From a checkpoint of a small transformer trained on Wikipedia: 3 heads of 128, tied embeddings.
Each number is 128 + 32 x the weight over its row's rms, rounded and kept within 0 to 255. Layers, rows and columns count from 0. Numbers have three digits each. The size before them is the row's rms in percent of the matrix's.

# v: layer 7 attention value, 384x256, rms 0.0358, rows 258-310, columns 0-127
# o: layer 7 attention output (transposed), 384x256, rms 0.0444, rows 258-309, columns 0-127
v258 117:125134140146109159125153175084121131052100054151123134125153135124143104125105096109103150146125064167172144126110058141154094105142103143178126138136123096186132204111130174089146111108162200151110139099115075147069150118121131151134117125070115155135130126089139129155153121103164139152149071136144115108106208112174086150166114156087100117115172120176061124092118145171114155142113
o258 112:098118085108154116134112113161126118155089111145175162172146128124106092090148125113131135106151128124103071107080182095060123128146152183173196129064148163123117168155123180179133163146093127163133156146101166153087154191121140115131041121129121095135143151126084129140139108154099147102154174137098124188177131098111111183080184146145157127156098122142070087176171152134102127118154
v259 119:166156087169124194112150039091140144125110093126128118105171107167133075139116061153100137115092094180139139149138148088156156143116155079142117137111159170156149088109125076143143088098093163166103107103143130165145137123128035104170133157000130124128117122125120062111081115088069116145092153124094178149136161168163096139134126143179128071148113183101115133155135078119136161073147
o259 112:134161098124152060114141133105118186079132153125090103110078062117165116108098070164111136117159171143156155147130136148131120131148153078084112068117172175150124156119162151140183156156195082127088176128095111102142087116078137100165094095135104209085138147096080139079149152130120136096218163139158078143173083088140151157107071126099138107107141117114120133160124151127092137156133
v260 112:191145089075118120177118158153120083108117141117144095161124105135138110140153165145136155105118145092092082137160110116113220046106113130116141093073126103097151126141113102075169140084141213151149133145162133131076114097076134079172068107127117176164146140138083096120127115104206151145128094155138139149123170147171149100100122053108171110079141133162153133171159119154136118089149
o260 108:110127055131158134127123112091102128135141175166168160120101124132115146171128081101143129131115131092104172144144216099102137114117137152190144119119133141107173186128089153102157102133137069074144103111095175124116159166114082183084138121164120129115090124138098117160125100141129102158087180103156165139114090116094087103063155125143117079137191069081127177132069185115170123163121
v261 111:077171110143085141133161089111145112044155158138142140142106107137128122161143076120148091118123165161144137129094144148110125057150128133101139143170126116109071128035096105102170135158123156122118196155152120135148051096063198144137138102119098095097152128181065127210133133186047147179106132161133121138141186099104150133112122132161105125120109145092080094174089148098150104154114
o261 107:070112084126131162083122107172103142131123144148042115097151124190123123087115102054101132219117147131119205114111111097133145107112101144098154191159174121136129109147093066117179176132132141195134143092142133129127137166150124164108146150136095121148150113056149184124135163146126123122224074151078163123136116201076119110157218183110167163117142152128076146133091091099128138119191
v262 125:088068101103099073099187108078110144149132088110137156165099095080144115071166107156136100164128161102136149111101144131139100083121074113093180132100165093110115098088085121133163150144109111157133140118134147128155093119141130109200173140135100085189072103112149128114153072119146157127128206119157150154102069108132144194101136105138136162113108134104133053160132147123079134086098
o262 116:120085131171104134138121200130121162124095159181120112122147108175091081123127116154118111135211156130135146097132159095102148064143149134095120146139090149137113140119154097157103110093100165136161124118047096075080079134125147119170135151087160164140185150101146167136134152172084136120149121137163166217177127058064115179103083146150160080155125144123099155117091155153105160092064
v263 105:210169100222084084131093065123123110164125124134161130125071156185158075121144129130153150136160184139111059103072153112160062179111132139087153135121128105127143131148131155150112065156139075093127152115156111099154109130112143128155123068181078118151153074107131140139137144115062122162120140104093155079085149091118119147143129082114181136137147165120100125140169051126121145066048
o263 100:147072159064191143100086107104123117070147121165106089137098177141129101099093110178089156209146103128114143193146155242132120094075107155071148101109175080098126125139149116089135131137145127178078118080130153093147133091200132173123117067127085189154110181133126155143145215150100165116146126135184154097102190151178136094114143127115118167151139160135124132139139164162120092131081
v264 116:107084092099117130126160125117084126125158146117116143110095123131112188153136157174123057163112122129134143172120115109119163145173153136066153085165169132130116104109084115087107133095066135161162094115091090087202134141126134154139136140128099050138140177143122138095100140145138102222111143103178166078100158101144107136079094131105105064133101156127107058145104082169178109142119
o264 110:085088137109142152150095142127120129171087123113100172089137135106149115107148087089139119094169118115145162163096117105160110120106151102164071118154127111128164189138091104131122140116130081201148136164164112120163077124126236150221124081138142103143119132041167116153130154137083099107143154131128191182141099153077108179188097128132153153098141113085086151134139131134112159105066
v265 113:117114162171145110088118199166114128160096082176189090121114115150169126122163065148130143089166136075106120165108059137112146164165160110144101161152144173161182080147177128115101122138101074145138139075145131114110133131147075106123084104174132137115180176120094130085131088094150116107105114124096124158110156085127070110113154151153127128136194095165160097165152131103139144181114
o265 106:096102147130168126135111090131100106148160155086122104091190119161152174118136107168073137106115090094163145036175194164133113148137181125132095187105107199093167161104110084194081076094155160171104147189120137147120103133096096109203071113110185144089114154169147186094123079132106121099150178078098093101105090115157134151148112090095119101082084062127144150070144118121064106115157
v266 121:203081140151111085093141111172124149098088102113116081150109178102142130155192174067173089112112111148143128079077128185094071135132168112132206138083102182115132151187105145173114127174134107139114099138167096064152116173150126148126106064174148102162088165183142147158112115157197141078184101099140077099105144140113127161128137101148073121143196153104090110157177127156104127099118
o266 114:156128186111105105156134076154128141071147161151132201172130143175105106139167093152111194138114075131131129107084140133087085120156134120126140154089123161091140108142054154151118174141148110139187110065145117140171144136118085103104147124115181115138153108139127101099127125172107186172070107085095183123168094115143093115187079076144142143137143082089173145114166126141173131099129
v267 129:103168094112158117070149115175101171173112157128147171125184170174133078120031055134102135119151156149153206172155104151124122105128159187132133086110133147130154133122135106115161144151134117117125122172120182172145154141147119138125147143152127098175085119134172196096109098147182129126107064088142128093103085103105149142156116058104133157120126154140132148155202192100140092185185
o267 123:064108127127100146161154128148176091089121076130134130133150119151129089135147142184147147153130112123129161127124153084144111121080145129117124130102065145102136148085168145136088145134166133119136126092139135171137148128132171126070100117185109115128127159125073081149136149127073092138137145211055139062110156110144068154103107140124114109153194091109131124136136156113108046106096
v268 112:113090145142069088162087108162143173096088175137161090101049135078097159112155105094099141059112123134128132152147115200097138163113060104104065154161126129085113156129158112120072137120146085148079167085116147082107160101123161129125102089142107185162042146161158127175097188084079152184126160169148139163129173145158149107091124126096111101090085134169082034136090102113104113162170
o268 112:130109065140089132111139054108108101114126195138174140191158168133092131137126126188140108177107104160147205142093089154092125152152075148118159119122117130110139149168147104095148105083102096076114066079116133140151092147115137114097151147108121139118169138109081141168162170139133103080113035153185113102087107104180124156144130091104086108130107133078153219080146090115147093115115
v269 111:140118115140152101116151060165139107150129104080106132076094126126166106128139149098150167116105126126136144148158120147129154171128137114164084134122205161139156101187121101138127154085101039184085140174077134101154084100135111137105151115119128090139070112151137149167075093090110110148091137135142164117095114052187089133104121091108124099118136077166087127174079062153129184043136
o269 110:088103109135063117113102156065143110103105165185122134168112156102127083105132091200132099140188129152157119139104128158132125159118136178140116127126147115099108137129114098128141119123151147134135207112135126171089105158091149100191103124118145222126104167116094095120179181120067092164100133121087098202088074106147124111161116092083086110120142137123094133183127085133110085148137
v270 119:132173200056149096142130165163142124090107158122111171082173142082176170164192083148159141159131163040106108163134104051115116132166116186077145076091101162130141130166070138131089135052168136157106154124079093071139108094134136159090170146104083155123111118126076165130134152140118096092175182070112176101155076107153097122111148122094163124089134085135148112114089103157144146126175
o270 110:133121154132121166098078151155127076144146119170126104151102110139115178111129083148105079083147133151104065121142110113082062181144090122158100103153108126104151170070132116119146112168167202164189138140133144066199124174117099126152107098071112123150167169146130139128079120136091118133066129119024119088105095068121123078161151045135150108078138143115126155103137157069129120149120
v271 108:163126190124126154110127125077134135112098137110127135159135159066158106099164094115154139140081106125140159137204091162126110170146119143145146125163099114142077156186071109127083136097148173130117190138127130099147157089132166201134105127104105099195047104088167167124156133176132152137165193145108132131085068054113182130100121156133150123085146116142071094049145161078181131101100
o271 103:089126185194104116105125170151107138157121077187120122154152127069073155159149098144140099130146137182137122152118184137079149134144147148146133110131129149093138089172130142159087151143157151110141133118049169036109069144163142074154123132075111128119128102173132150191132129150093111138111144220132116157156142176134134126176150054190137092128087175091129090191200107172109134109160
v272 117:198156104100142176084124115112119143142102139137145152131078127173091143123116132146129104187129086155100145105080117108040126185149117130088110124172193145057148150120141143138097140143121129148134163101144133156113073110190135180112144034125055090135088134170142176140123167133110165137150134138181143173136110104162126085074123125104161108103069211091103109175138105132112142145152
o272 105:154151108146057137166133080182188101129115150141115109178191109115165116116130067150117117020164135178138105113143144142052115116095097138123166121120129118140114115100141080090165158115106092147086168128123142099123090088113091199167151161182112170162178078108147085127100188128152128158113073141125183083093122123129149180076149158135173112148143094104133049097119085106132113118098
v273 115:143056074106148174155129159114103153160145088232080118147105144134102115127159102148159161112090090070133098150067123183161143118119160131113074134181078150048105073182121100155140108113129091176124092112086151149152057164193102156100121117105117099100070105125135189073173141087178149100188099116115092170197142107108097139099112101095096078116127128153191104103127113121177122122157
o273 104:041114118120102125224059133141103100137162186124190120144134126155117082101175141095136143123114108134141178114105169210066097158129090149188175192063139145128123108137160083098125123140106142114208136118143097140150111029093162103167102109116126160153117112184157090125141140077101091117129115137051128137150091148151143157134119121164137062142135090120097087138095138123117078078132
v274 113:140139140133181117170055078169178125137129178111137141129168163192163128100143131129101113151131158098097068156144130115096118191141130112163043084083051093134183148122120173115158164116124129093109117158105165134119103158118122144099104127134155164153137124158114111205109175052124111108175094184123098129100124145121133159115097161165140134136190117149151176008156107088085141085185
o274 105:142150168127098173165148147095096110105157169119128098134138115141117068135101123101113080097069096102071101133174124109157120185106138167107154143141149188135104183121205117098134132182137120128105137146160131112179126093191061130127089155057143108127120141180047067151121129080116127105117094119107069097142112178213191101199131114105114144114116120091191072124126134171115135123131
v275 128:156128083122110158144162184092126107110132071111121098167108145112117186173142154142194156052115152071111146097124152172148105128093150103119150072154071098103104122128084136110118125098141093160123118083112088061167135092124145168118189173094143170119118119142144148083108154119149096141154164127097076104087096135146090169147116136149115171154120099108117160096117130166113179159165
o275 118:168135137130124152222061088128130161088121126145119103078129167138145149110165187129117105087101153084077183175086150061152118090129055155128124180088153115202117172147166173123092164136113109093118176149145150185137119151125139129160153135080157174155177117113120132116137105112081093154137131133136103197083095111105106068152177177163079143084084087138167120163131155145109116078128
v276 117:153123129184133143119125107190159132093129070151106113127160108154157178117123139187144120134098113119130173121177144089081104127106089121152133129135162172118132173149126205137117078117160161157177157043112135187115124116085147161119099096166139132126105138171041090124142174080170146135107099134157121170067119117158127122173116164116136139138139183119184126148113089152134110081168
o276 109:087143118170140073174138115106140169131105140125028087070135142145134130170088094115098099046165169104159096121161098144115107124143141120138153134134165183089104114173099097100155139095127118081118129121090092076101193123125097102183153189178095154101147160090079103105123126133111119105140099157128170089132123131157079096155109137047148144113190189114111103142176189112142141134118
v277 112:186108128105133187146147168091120129138114128118120117144124121171150125178127098124135125140125108111111082148106133116134109083117173117173185128186185151159104083110111127056167123083186178113150130112130176149159159167130121091129150085154094097203142079193154123073138145141076129072102113143167108159129175128142127118125126089122104103116126091131127128144144166098130142108184
o277 107:131152107136056135093136177120129149105085098053131121079133130148149098176173073169122106107143123134149119145178049096105068121131124118074209145102108069149201157104087131103148136149112080124097132146165061158065108179095150155121128117134055113136123159134155143125090097117132138115162128153123124118117103118125144188132149151170172140201172099087125155085143137125157091101097
v278 100:115136114071071128164131096144132079129123178120138126154161106102093123117125128097170117180119120159193184091153082131131166086103117113134099158062146147138122135114120122142109138147124119128082117210147066155107204185166138124113130122153161094123141135127211091123145129185135114154148141115116072110126113170097089135116162125050140144168089195033094108098102143156162122180123
o278 097:143158090087131114101138164179157135078138111110127208165134159132143114077114077115145136155143100102114133154054137106116089072094124059181134109194099065091156091121177193132122180099133145125131093087168178157144129143149150157116146117149111121124070072088110125136136141141151205167095067135131148139145160143118151114079076149172104083066147144145118163152104168152112139074116
v279 097:143110052142150086178129062110103142157084128107166151117101167080182059162112172122115117154065124140109129087118172137112134078102105163121104122119033105103174166156096064082148126141084117195140134192198160115142110116181106160115138089173154094136098062187156165118093093165129116126154136124132162143132108070142252128119103131139209178107088145125095152144177119085110131114134
o279 102:102168119145145150130092138178090209105155118145110129138106100145068095169182106115119109188086132134110147138190151106111145158076128148125174131108134070128102150133143097061142123138099143126171083082096166123106146127161166096126142159147096118150165137164104061067119102114102105202169140129155097106108136116130134143164158177120109126134150114119140151132104078167121114100141
v280 117:168126143104124095144162155079127135145153146146119180119178114135115109111112147145112163183160129103093102197112182102117141088128111114139091166080121128162128124121119134131108145141107138178176106149177152093151131073120128170160150118168101049167104154104194138168120090132068124106123113086209110128164085078087137126134126065122132117165117163092145186123169165082122144064139
o280 108:106130198123149143091166111172072121125113081150145113178118209094119150146128157145077135154095159136168139140142120099188107100168115079087140094091092124133131061098162137131176118114082152062180128146135120079148125129195185087140114166156151108079115111186144130141136158108144137180112112077098125111115083102044207144078153123117209151153134166107097139120081085105150138085074
v281 116:118047127167097102126121147138115111126081144132066107096119117064087164145152096148126133210126130141108134157109153085151156091169150150101157111134213143110121139128088075121128163070109123107104135056126121156094201140125176060127096108107142128107129143129152145171192095115105080157088102066144171137136109115150211139123111125145153108104111156126104082126143131150137101151136
o281 113:134116143143172188140109133180167193168120091184167113188180099120158153121177099112114102102123153095156112153169098081137079109181088143140075115144066035123135106114126100140148090097167137140126083140097143084123106135107110160141171167190112110129057178127159115136145163061123138143144185141141138163139094096174134175153136092110136174121171133130157122149189065155100171140123
v282 112:093146148127150115191079123117138181120122112131141109100158142125153121123159182127104164117123113082170105099127135197150089096112071096074155149174121206145124139114117104192165159149139185136145150154144158134154146109155149137126107148149094133064103068148183172135085122138098159077144142074175064099153143158110170106141121158131076133124155113211128088129132090097132122143154
o282 106:108158140194083189122152091163115140180120130163119208152164185103111156158116120122141159171122109148125123073141101102094157174104081075098129077101147078165077077170084113139090079148118100119139174121133124148167116156122103090118111087072118129120104157147100192096169140086079132209119128093135082141105150099133172171092111075128089095165116123153172142119178096070175096121094
v283 111:141120173189088088071128151068191159142128156173105186158149179165114173154097146145137156071174108181162112088131142091105119153134172101100103134169109117183119111163103080136127155120159108075126122156151116129197140118120106146117126193147098170110126119122113165094151125169107163161101167088150152121171138139180133120119165153204104140099161062144167097133112136133153134146150
o283 110:104100126095135103125125130128057157122164106098139083163110128109110128102127120184117131139146136117129140114073082063083077140097090067106159176123075080119127164145097176160116158151126183200118110091125089116089116108189135140111125133092079122176171198170123159172122122064147163132151144122110085108082099144115123154126103130137058171132064135164168184092113062126113089115147
v284 116:077158122073151036120116085159132144107082092098165155124140169129176117194129117118130098162092122138128095143133183137166131083128108111142110181151085103109129113162154134163145121094100109107177108162088141099155150158127097117139127117188050136092131213131061099133119125118082117150110097077159110145183137107083144105114112117076113170140180156142201117161096135086105113163140
o284 108:096105098150141152084135157134115094149150149131113103125125098100129077054072122113136111129107121063120156111129084126157158167150112103132115134087131122128147140143136155123113169080099068097116096160140134149191121166138112090147138191088082093092084124149159146053147148105090152145144069122126098087187193139136115131168093144111137130096135163111082203140126147180184144111088
v285 107:135177127128136105179145168091067122153198139146119164112201139156106106104148108089118116149129121130073164087101119117178132164161176109137079117087153112140119172174071069177166121116118135073202113160147170100153139104158134138134119162095211081109122143099124105131159142162057152114091146137146103147098126112112132098138202124140095169147128097095096135120109077056183141155130
o285 108:117071086079163167074121113077144119089171137119105136133057129114110139123148131146076123154131152124184122168157098134158116104098143144109083125108130088170189101158132171111150115122115136162103154169180105082171148080149154151117171083119049120128141125156135152084155139096082147184108108136056096147157101124115144170112127158143127152144105163130169106194101108077156154153119
v286 105:143185160153105096090162126112175088112187102085150171144091159165096133085166128142146128142203145137172079142105116133139175126120218132169128127115157155185168119092148136118093084198111133091151147163082080109159088096148133134101162142127144108145141054127135066152139119170103102134129171153152139103084083124126094127163125108130155182123114120162116142119140139091128131155146
o286 107:176081089098143149157125125093128098080136111129129084122105124181164188142115117186077135098137136143151125123129177119226151118111100145093124136091121157145157184103108111140058180125126142186080121173168106101101166159136108139172153121170084099118212144121187144102139098145134138179106064162166125171155141097129125116169124151100099206152097170162094154140151145090124096163120
v287 106:062095170147146165151145107115144234149154117141117153095166172113110104164121154164156108142153139146108118121102098058110077118160085153110160127115165168161144079170130142141103183103092114143211108100144146188147129161154162100093152139148100149102112099163212133167128101210119141135137133083144136159155089143174125161078117098092153131174151147147105168189148122164139121138050
o287 100:119158126101087102168172148191121112217193135136146124156131050114155148211103186108158129152155158188133140100108105098198161114141155139122134156202110102105114133149128186184172097150129132099174101124170113106178084102096128144159060092137156162153148106192154173129134193114126102123141124109103139145127149127088108173182100090181138126128134167127141108143150110136189106134188
v288 098:134146144145121159118154156157156113151138076116127151081159120094111227174182156099119125127149090159147081134148134171147135142117124092115106179121105132178105072144188128147095140064138124170138167160116143178119129154102080123130092214113173160155105157130113127132112125110143191150047169131124070115125107169123100121122165087145108078184179125141081156171126133090115118144126
o288 100:170169093087049097183145143095111150111161170131122102104132136119177130142090128131136206123104096132134169111064100093133165171144119190169176076113197156131159115167106182140168097140095103076170139175155133128108078137139119132169091155124054118092145115118085151157109162123186126139114155141115116170126196125178145103130092168098131113130144161149154149075194074138131115210068
v289 125:095106139121166206157150100127176117053106127146100094109207130107097173080147093180177132130143148098150165141109149129167156146143115110123112069146143118136097094142094146123078071125154119096108125156126126111111205127093075114098141143091110121107148119082152143152136094117121134165087172072102190150129101166110167138100130171106173117221142138065163082121089196151159132070155
o289 117:144118131127076094143093116159129113089135124140142101097156097116086111196099107127138084093137145129068136159122093144086108101120169051176116088133159157144145127101157115139195123101140166104135147152130143140151099140062177120141149068118194148063112117138133145150125106172128190119117137175102095114135086178142144064144085130139120105086127103067166061165134154108121153130153
v290 114:131083138074086119140117114168133105087085118090178116107122125123084099145137142150126110099142164134084109149115100144148135144110169143092060144118125070110148092079092113134129196132115107180135109104173084076128126149164134129143081115081151116102111082072099158206139144111059113094166104097170074120170162166119190116137122155128137135069107084172116086096071196120185088207125
o290 111:092138143107141132115095102166163198117110159162164156192196109089129141129073118173162118155113105086149123126149114080145123121167091159117127122176113131124147133156142087105151087152152095096125104152153141147082122122085144221146165123165163097180097182129085113139142126183119136102084070119181096079129089084096125164143180095090108118073111041112132158097160157110136121105200
v291 112:092113103077102141089118137098148079137096196052100089148064194111125088099110143103153112118189105183151162139164075146088131125148146174121122131077102120090075097086143148103116150167082102141129148065118100097135170096108121122158162146140138119139162116152090140163163135163174111127147127110184087113098097126160097157132140098144104106105140111115117158123091120091092095183059
o291 110:088160195095173086176110144131146143107111118180164171085092145138145154129133180103156170117127121085113152100136144124139162123156166215078133136121151153082155114133134154136120128153193132150124135085150151094167124149093137133096140169141164120190160119095166178187113087133155135149116074116132157164098211124122092081079174183127101133152087156172094130081190118116166093089138
v292 103:086107112115093138076116023091150129142116067104185166127125167135141153081114055132138129096124113047138088162137143145121145128077135158127179101071095146140071070081096062176140165094093087147100101097117106125097125171128131151200071162140132127105154136070133097057148178105159118093141175125126162107176150142100171088099082133073153107156079114118170132154123144136147099169126
o292 100:148149134103129194135075129132145089145138149154140095056145141073070124113100136157080143182161114137106123105148126093145161140165150059127085157145111138097119155099114159130095195136135164088139129116112151108106161106110154092132111116138153165150115079113155088123168122096120117133061187151154094139148140120115142118127094013107136164139119123129135156155133187092109121138110
v293 122:129087165147217038122153135156185075145132153111145177126147138151089147125101130087130103148160095092089189122182102127105185178163166170131084150144149092164144152138148099057117145124124088098147147095140171101092130143205170155090122156152184150058125180122087123123181148078116164128114144154148166123109082150196093097131232133173128123154116102145170153150142115110122169122163
o293 118:167078049091092084141163140193116123118122164126078089099093161125134086078075161142108129106069140099142104141126071133153110129063203153127105123139098156093185135106148168123156071144177163125101179146171127091072116064138141152151097118171111109148131079202128156111081095083173133101059094098097059133036154175128102133140182127091120116134111104052100125131116103104059114176155
v294 110:115118133145059102094174140106137152112105088176173154108057129120070071132085147097140160117149128114138073156117179158133125121170155101083102155109118128087078092156176134120081163116143150082153124118104115166157108107151130151098163139136151113123147121166133116143144158082111180128214065111109136134165106150103154071157113067106109115115181185123130104114129067144102143157116
o294 106:062072116159122118114099124129099081155091121165115154076118142119130130143098074024149110087122103143135116093151144148136058118133077161143170117077109134164147125164105137141062138165146145145122113107154100093130068099133087132106107061067152171108158139128117157127136200119156099149145082124189142109166141121137187084112124190121136159166121126154159146078094098089158066134155
v295 101:170114149144088224183098165111140132120205086137162168197148092118089108078170139120181113176130145125120065128081119159143143107092119159148167087030110154133127096078119097106121103131112152096120137138144150129089171130123148109165077102135110161128142116151137147133177118125097162166201151152179100119121070130090131157119185166076107126121089142160163140082170133181227129169174
o295 098:155120136042146117126119092110118124107084104127204125070152128191106114127144078149097114144150156114129120082148109130185065118101104079142166130140127116139097117176144123144125115131166115097124160165127136092157166126121093120163129180134099094165096136130133117053078130110105092090077193139118095090155104118113198121134151132136126101137109184165161126157091237082149137098124
v296 121:076133158102092090120151103082128105055149125089154117126108188116102119137062083137129086144148073168189131144109095132123159097139145143158107129149143137157122106116148151069090163092113114156125042137154087124120133123092118143131115182111118110082083125101178170109112100086084129132094177124141096122102141212157178133105189157138067167156093115125122125125127131185061135150146
o296 113:156150143098174091067166098166087117196143143157148192126120110141121160088106145142133209161084070123076148131101071113146174139126165163113169098121057133123150174113126088215106128131137101103126104101099118160121108174147159162110107169149133138152149107066102069173102077099115121236049096165117088103124107096081126160172081084149081166129108150162142093137165088079151127112152
v297 118:149168142107133138108188074152134154095117132087141169152126102091134122031113122151148099118100148138137169115169116139155092144151122113054104110138154102107176182055200138154110103143167094101144108192107141140142174150107062100151169107133092125144128108158147153127114143110079108138119133089126117082126155157184125163133138118106120113164154124101120140156120101128099112150137
o297 116:144108143120206148116156196112110102141137161129214105126123136163137125151134104120171114112189156144154146128108082128134122170153152090071181109115161160177119118172161123105124151112224082135090139145149176148176115157126147144157078172099130143128129116122111156183135116141120138114198120155176143114122127157085134091194094140129137151089134131138124077160097119103117115189142
v298 107:114133074116082133145164205131096123106118124110183094083093098134049158118142151184133168174195161122113136121125078073116092108136169119104152186099167178112202085103121111122135085105146127137110098087119070090121158150144080102116170118106097152030182115113151099109116094139136096065163113144076111100123159165164095131130179155098134107109093139149167091144204178169151100124124
o298 102:139099185155170140120157084115125126141177188105169152161111114105195137137106100146101137088098093166134125092106134110153086187159130093161117140093117099119111149134228130120125114069148149097092173211203124061135156117039098215126143160169119101134085113146140160136163126136125109078199110106192151140120134131110097078075135096143182169142070132148080134095144152139143138135171
v299 109:156135122062055212130194157157103161119095180098157085147153109110101089196083074165110098096109089116121187130111167059086080161147070099144144122111138150062138120142112068137160172080126097129126089097104118094100212139193179129138114139135110140132016103096149131118139105114158115138096073142121169138147170107105084159124172173125116140171063134141139069107129179129149142103129
o299 106:123125084125054127080151102143174113161132094102150154199157043149093111123097063160067134100102142117075132131144070146149067123200102128160118110130119076170146083150121171117124098087116112117111118110120112161135100155092112090120143144171179088117160118120087111134095171177139076076162152192095136110129149118095147082113168042140145125057080064109168121135143135106103134082141
v300 113:064132129133129102114138123172147188172104146135135133077098138121113100092133182142117166145123120098118150151114133154223164125109144137093102146119107155130132108153110137119162135142076110162111138061134106151086145099162154100134133180171209152165110130111171046133131186071163128126107153117159097093117126165048162128192131140139184157099080126128121180119131064159085132148146
o300 112:165132028150164121100062130084143109107108173157127160112108095104174139128113145110097083144092108201111115122167122054176152096092095166082128070124098098126180139193161153105056120133111089154105046121081131126130122103137136103121101110122134159159115159057092117097166121131137155149088102149130114136133180105119157089099104100100144141091146100127071164110095136088085136090100
v301 123:110070208138147135150100132148119111125082148159071171148168152137139161115140062173095109180103097179171104102134099123067125091104160124116127139148073129133102130111120172053121182090145151090160146174116126134081111093124136187116085117110136107111070145083150140140121146125243138194121095064124117135102155118162111084146099145180128112101171107121142133187072117133174128101129
o301 113:124091108084121129117103124145099182167147109169114141143133079181136163099156105157129093100143138163143104122117115083138118176176072159176188179101131140147112151106053113181161149106133162158132139156186155080085124110167135123125095107016076160101177142179077135126136113133156122119099110142078092085132110149103143131109144090084127123118135109114079151162202099153153143106158
v302 112:153157113134145179213132072114148175168139151109144164141128076106117094102150101124110133182081146088105169102071123129093107136117078133109145080129195063104109120107124206126145114139107176095146105134117113170104155105137085101155121138100137118151125063143128135163123141086098168187113052164141195121132144107130109082127095113145067109161169179110121131188109132178127162145090
o302 103:133122058072155122085124155095139095143084079099114131061121128127117085133148110151139048140126199168121135127204110085054145164109137123128128101135158098152101057176132121147171085056112089128161151142152154092129133105173105104147115071120153121127084161109128118104133157155145073087166150103136168105176145087126128129157120101167172084110121122084109082162082132116130110154155
v303 121:086129127134077164136149186142172094112145109163121095165148115157150157183109126160095095154053145163181134113166111109126151156144174085151119114119168093149147164068220157138174074109090073115118117135099096132084179136098181144104084131109158070056132130108140170132139150116074116140121117141132125142052170178137092134146177141104119113099143120119135086131138134133110164085077
o303 120:149148148122186097154151135112128099135136104149181167111105095149140084097117178154138136113125165131132173148128154134149099170191171109119147142163127147132137161114132065148170130170107139155035139174122179090121117139130130135138150177180127117126111179118131082111129104146152076123176170128125147191127130162113123162151113160135178171101082153143117139195156145112115154140176
v304 111:052182146113155104125151120097122137121153128119143120123123177180123107076110116136100120176064084120085151032094093153103171090113107144157093112112164135072122159084134201208105169140128125180103077116163138138206095087148128123117154110137142152162106146151154170151121118094127153167172008120062094107155132109125160126132107130159112130149104142138149165157168154172060106130108
o304 105:124105134103105194086134140168141102168149095072082142133112088113130127092123131130158191103098107158153154053132142123102152114155117152131137131117122131094092118152138108046119073103151093150120085137135123104073116168159110158125106151127163162109115068150117021141125131105137121204163125064175135118140169079138122137107099131125125056093121024103144089170120147102135159169155
v305 109:168138173121147126181092080095107128154147083130113092123102082092152110165166099148103139172139098106107156127071140050115170123121119178118156103172128119106135147147140115096125085163106148067107124173160130158148145190111162052150136072155116101195150133148122171117113116103107139151029091124187152096142211132156126158141104120116141081105132138150137119172146195118117084152173
o305 101:102111129170146183118167102116096131143179113111137127120125173140151085057084137094142153130103166166106140151137084141056108111141130134197117130134190073119105122136097113151145126170149148173111073176094045206167138153091156148118084134121092080052154160134132078075121139115140136076191153173164198130117077183131112140120112169137112166182200151069151098100143146193192106166087
v306 119:086158148104123157131111032174142121119078133130133138112104142063092184122147138166127109147162109161151147118119074132086136092093063186121121143050114167126155155137153108079130139158147179069108117224137089160091130183112166157097139115134093078113133090192109139150136101178103130130157095121186137111104184137175110126115065105155055164106070136146119104165072116132126132107100
o306 113:125099172064135189082183143173170140095149105096139192135205094163142197097110097082199126165169160140115142163108184097112165160147110081120104150152162185129071158139133081139160162110108138117128132139187219069119095149142076105111178148137140075122140128125113114136097105119150077117172096150105176077104095073137134094136116126139125153131167130171097120096140098125159144149136
v307 118:114094145085067216201067155110165134068170136187114124106140113083114226132127193137104138141166171079090099145142070103145098135091111105113094130128112074176183118140103142115123125098107126141119166140099127114123175121106089120091087126085118095115053085122130133127118112160124128152109113109142161126115100144174056086192166141104176103166150093186120135092150114140102089153138
o307 111:160204116108143136171126107134062143123106125105218159124174135100163161173115122180125151111165091135115112114099102070150133217136160116146128109139090154124125138136119122120227137135163133139194103215109128115169137110126111115092117126072108126109165159182109151122133089161143095091142116106161123130108117116167199119172125155089136155095125119149178104121133139146104112134163
v308 110:155155125135171093113145064143160154112064170124125090102157192113108107093098175136139105130111101058100128126081170139116152087106124140116092168087098123165159179112151160115125085215166132118165110179084084076111149118071118153093154137094145081179160118095138147135124124090134102150128058144131117058118084161167072195126125183115137103143146088118155122148197121104095190091099
o308 105:097096128113171156089130095097093070100139073183107133175137083143120115083100107135114120177146169186114103133126145083153088214093145082098115117120166177136109112159175061151129143146148134190097115149212110096134145184146122126098121126084172122084114085132129102122128122119047175160115145059119117084085167226160126093095111103130113166066135077113119052138080123154080117125158
v309 107:137089114154139092128166125134132137124086071148105131092159121118113151121153098155157155143163082061097086185100110117122146093182102141111100117151125133084130119155142087089157132142175128083224107137102156058144034187070165093154192163141134118090116120087164095128139143078136116105099105104177140155167133190125170136115147151128109133083105164118182066101075138139099090165188
o309 104:112121122163072156120140103111100081117150136118057144088119121115089099072097094128130110109129161036138198157178163121130139167167138046161120163165100161140121138102130149144056166099081126094113107176119061111110180116113133170122168116094143103130111129120134126115118155115054129098141040145161155101153123136124146171102077114178131101088126153163110091158136099152098073132049
v310 118:133221046117107158134167098107065076108109137154086119144145132126148110141175116089179153104119132141130153122081122159115102102146148118139140127032066101106110152120168113189132119108201144181073155074133116112104089133159094135115082118119153119100180134130089077131137084106128119129130201161125187194152089088151168140079145143113154115110101108124059110164158138143115159120111